config.toml
n_head = 4
activation = "geglu"
norm_eps = 1e-05
attn_scale = 0.13
lr = 0.00182
beta1 = 0.95
beta2 = 0.99
warmup_steps = 482
decay_shape = "sqrt"
final_lr_fraction = 0.0
train_tokens = 266800000
Each number is 200 + 30 x the weight over its row's rms, rounded and kept within 0 to 999. Layers, rows and columns count from 0. The size before them is the row's rms in percent of the matrix's.

# layer 5 attention value, 256x224, rms 0.0518, rows 228-255, columns 56-111
094,168,222,228,202,211,159,203,208,214,229,191,170,168,170,202,222,213,223,210,226,172,211,209,233,221,207,270,231,204,168,176,182,259,206,183,207,192,198,214,231,198,233,182,151,156,225,210,239,220,186,230,168,174,194,250,165
103,195,194,166,192,224,271,188,191,165,234,244,238,173,217,212,222,167,138,186,210,154,216,283,215,234,198,173,222,214,209,199,150,135,257,211,195,184,221,200,183,144,221,186,181,177,197,238,221,229,175,173,228,153,186,227,177
095,194,238,190,193,205,244,226,174,179,197,289,164,212,212,210,158,174,155,235,134,186,239,218,171,209,246,198,184,204,151,203,190,195,198,173,216,176,220,191,228,231,213,160,186,199,229,177,208,192,211,272,202,166,150,202,189
102,189,170,187,206,164,217,206,205,219,261,157,205,192,203,215,192,221,208,243,145,216,168,171,233,207,140,185,218,207,199,219,210,236,204,178,219,199,196,212,186,189,190,168,225,218,200,232,226,183,191,206,238,188,218,195,206
106,184,207,199,226,191,253,179,131,241,187,137,170,205,174,230,186,173,238,150,202,176,178,236,203,201,226,222,224,194,259,175,200,170,199,189,158,212,203,195,182,199,209,154,164,226,237,202,213,182,199,168,172,139,271,213,222
099,162,165,222,195,189,216,231,141,178,257,168,209,120,215,196,218,211,238,216,241,187,185,257,190,221,167,128,218,242,191,210,210,138,200,207,235,222,221,172,193,124,218,166,231,196,160,231,192,180,190,254,241,258,223,197,181
085,184,244,234,211,192,196,213,175,202,182,262,236,226,171,232,167,162,198,212,219,156,262,155,132,183,208,179,257,231,250,176,178,213,232,175,214,194,208,208,145,251,183,227,195,228,192,250,202,195,229,135,228,178,222,163,198
103,203,209,180,233,171,127,233,196,226,156,240,188,180,168,192,211,190,221,256,245,239,209,226,171,204,192,156,235,196,220,182,171,253,177,153,173,203,213,232,211,207,153,186,173,173,228,198,196,173,184,200,230,162,146,201,169
099,215,203,176,204,177,209,212,217,162,154,211,249,152,191,183,220,233,219,190,178,193,239,177,187,182,171,199,253,179,231,190,159,190,239,203,222,203,214,226,161,206,202,229,187,217,219,232,144,204,193,185,209,200,225,206,165
106,173,217,213,214,206,234,227,200,215,233,228,188,265,218,200,211,188,278,218,223,208,203,225,211,144,179,156,206,161,196,213,183,168,155,212,162,228,201,183,189,205,228,147,208,226,232,217,204,189,193,214,200,188,193,196,210
112,149,225,214,198,150,223,180,179,240,201,184,246,250,211,204,198,196,209,191,184,196,209,217,219,186,201,170,154,162,183,175,157,231,157,161,200,215,190,194,229,194,199,174,173,182,177,201,221,184,173,189,209,227,202,148,159
101,207,207,221,181,156,197,253,204,221,178,238,216,238,209,167,188,235,258,216,236,233,220,241,176,185,249,207,209,178,216,197,176,244,202,260,163,213,214,212,207,211,190,257,208,216,174,204,180,243,207,202,178,225,212,230,171
086,195,184,191,173,227,222,165,165,176,192,168,162,231,208,209,172,187,214,194,211,180,164,249,152,228,213,180,199,243,214,204,218,213,237,226,221,175,218,211,166,222,195,192,198,136,276,228,170,169,163,168,158,174,204,258,210
107,201,241,234,246,266,214,252,197,236,200,190,222,209,256,163,241,220,191,216,214,172,208,170,201,193,175,204,199,232,190,190,143,165,232,168,234,185,206,195,244,197,190,185,157,211,221,181,214,175,178,226,211,188,192,227,178
090,192,241,155,181,208,230,172,189,210,201,193,103,236,169,231,156,235,189,207,214,136,178,286,198,191,219,203,208,175,173,199,257,227,173,238,187,195,227,194,185,196,236,219,215,173,214,211,242,195,148,192,215,198,176,255,183
098,184,230,227,154,222,240,204,168,170,166,224,164,238,184,197,144,146,198,184,159,182,214,215,240,216,227,247,165,239,226,207,219,200,155,159,182,217,260,174,217,238,218,157,202,158,251,225,171,187,199,245,153,180,162,184,204
087,183,145,190,214,206,212,191,191,242,233,222,219,215,181,184,214,196,222,231,185,184,203,225,213,233,214,204,220,237,185,223,158,229,208,199,200,196,127,191,224,183,175,203,225,168,216,229,168,185,130,168,201,198,191,180,189
101,191,251,234,214,203,188,226,240,158,163,236,125,154,169,191,184,173,216,205,144,160,171,216,211,265,195,260,179,189,205,225,229,236,178,212,173,202,209,182,161,208,206,237,262,182,165,187,183,182,201,198,228,229,232,187,190
088,215,192,183,201,196,208,276,208,177,182,226,204,246,202,138,262,217,216,173,187,190,222,164,194,233,227,242,185,173,197,263,215,194,218,205,204,233,175,211,209,193,178,188,189,198,202,228,165,235,225,186,222,219,213,181,223
096,213,178,218,214,225,182,218,223,189,161,219,212,133,196,202,181,187,192,167,229,194,239,219,168,163,226,248,192,205,213,214,163,198,210,178,183,145,205,183,206,127,202,252,189,207,214,216,150,188,232,211,246,207,192,140,229
100,212,255,202,209,165,124,181,243,195,224,229,240,192,204,229,184,178,177,245,181,185,178,202,170,172,224,222,171,127,186,221,247,175,184,189,178,154,234,162,251,198,206,202,187,149,217,163,206,165,199,207,196,173,169,207,180
102,237,202,203,239,174,165,164,250,146,228,203,195,193,146,193,232,200,272,177,209,158,129,223,184,192,162,173,184,161,228,239,266,195,166,226,164,200,202,185,203,215,188,172,269,185,174,168,190,149,182,145,247,214,200,182,241
100,189,201,191,242,213,193,253,182,199,191,227,215,203,184,178,204,251,190,209,249,262,211,150,236,211,211,140,159,183,219,195,229,188,171,183,249,179,231,179,243,218,185,196,206,210,222,247,208,183,206,212,217,197,173,239,168
104,213,208,191,205,186,211,182,195,185,192,233,214,190,212,203,199,230,179,181,168,155,187,193,232,211,222,207,227,210,125,196,225,206,172,200,186,223,215,192,219,226,212,206,181,145,235,260,212,196,218,216,268,227,173,209,168
098,170,174,199,222,226,221,290,194,241,194,177,205,207,205,245,228,201,207,209,245,152,203,155,213,214,228,196,232,211,187,208,205,200,223,181,216,245,208,231,211,136,176,190,173,197,227,151,204,180,176,179,108,253,202,145,180
108,188,212,194,197,178,213,239,205,251,190,217,244,202,191,191,192,179,213,236,219,251,183,182,159,250,236,195,174,224,215,266,237,198,179,204,186,207,223,192,202,252,190,193,187,174,239,183,166,230,198,178,186,223,226,168,225
105,226,240,202,239,221,139,207,216,197,217,202,303,182,180,171,277,240,196,212,160,224,222,265,199,234,154,162,185,176,192,227,156,204,210,227,186,207,198,202,193,170,162,179,204,166,129,244,197,195,232,227,181,202,190,196,250
095,199,253,225,181,219,216,211,223,233,241,178,218,174,229,188,236,187,179,208,168,207,226,181,211,212,158,171,203,217,215,221,247,222,241,172,232,248,162,215,182,224,193,172,201,232,145,222,210,177,228,200,166,215,139,146,251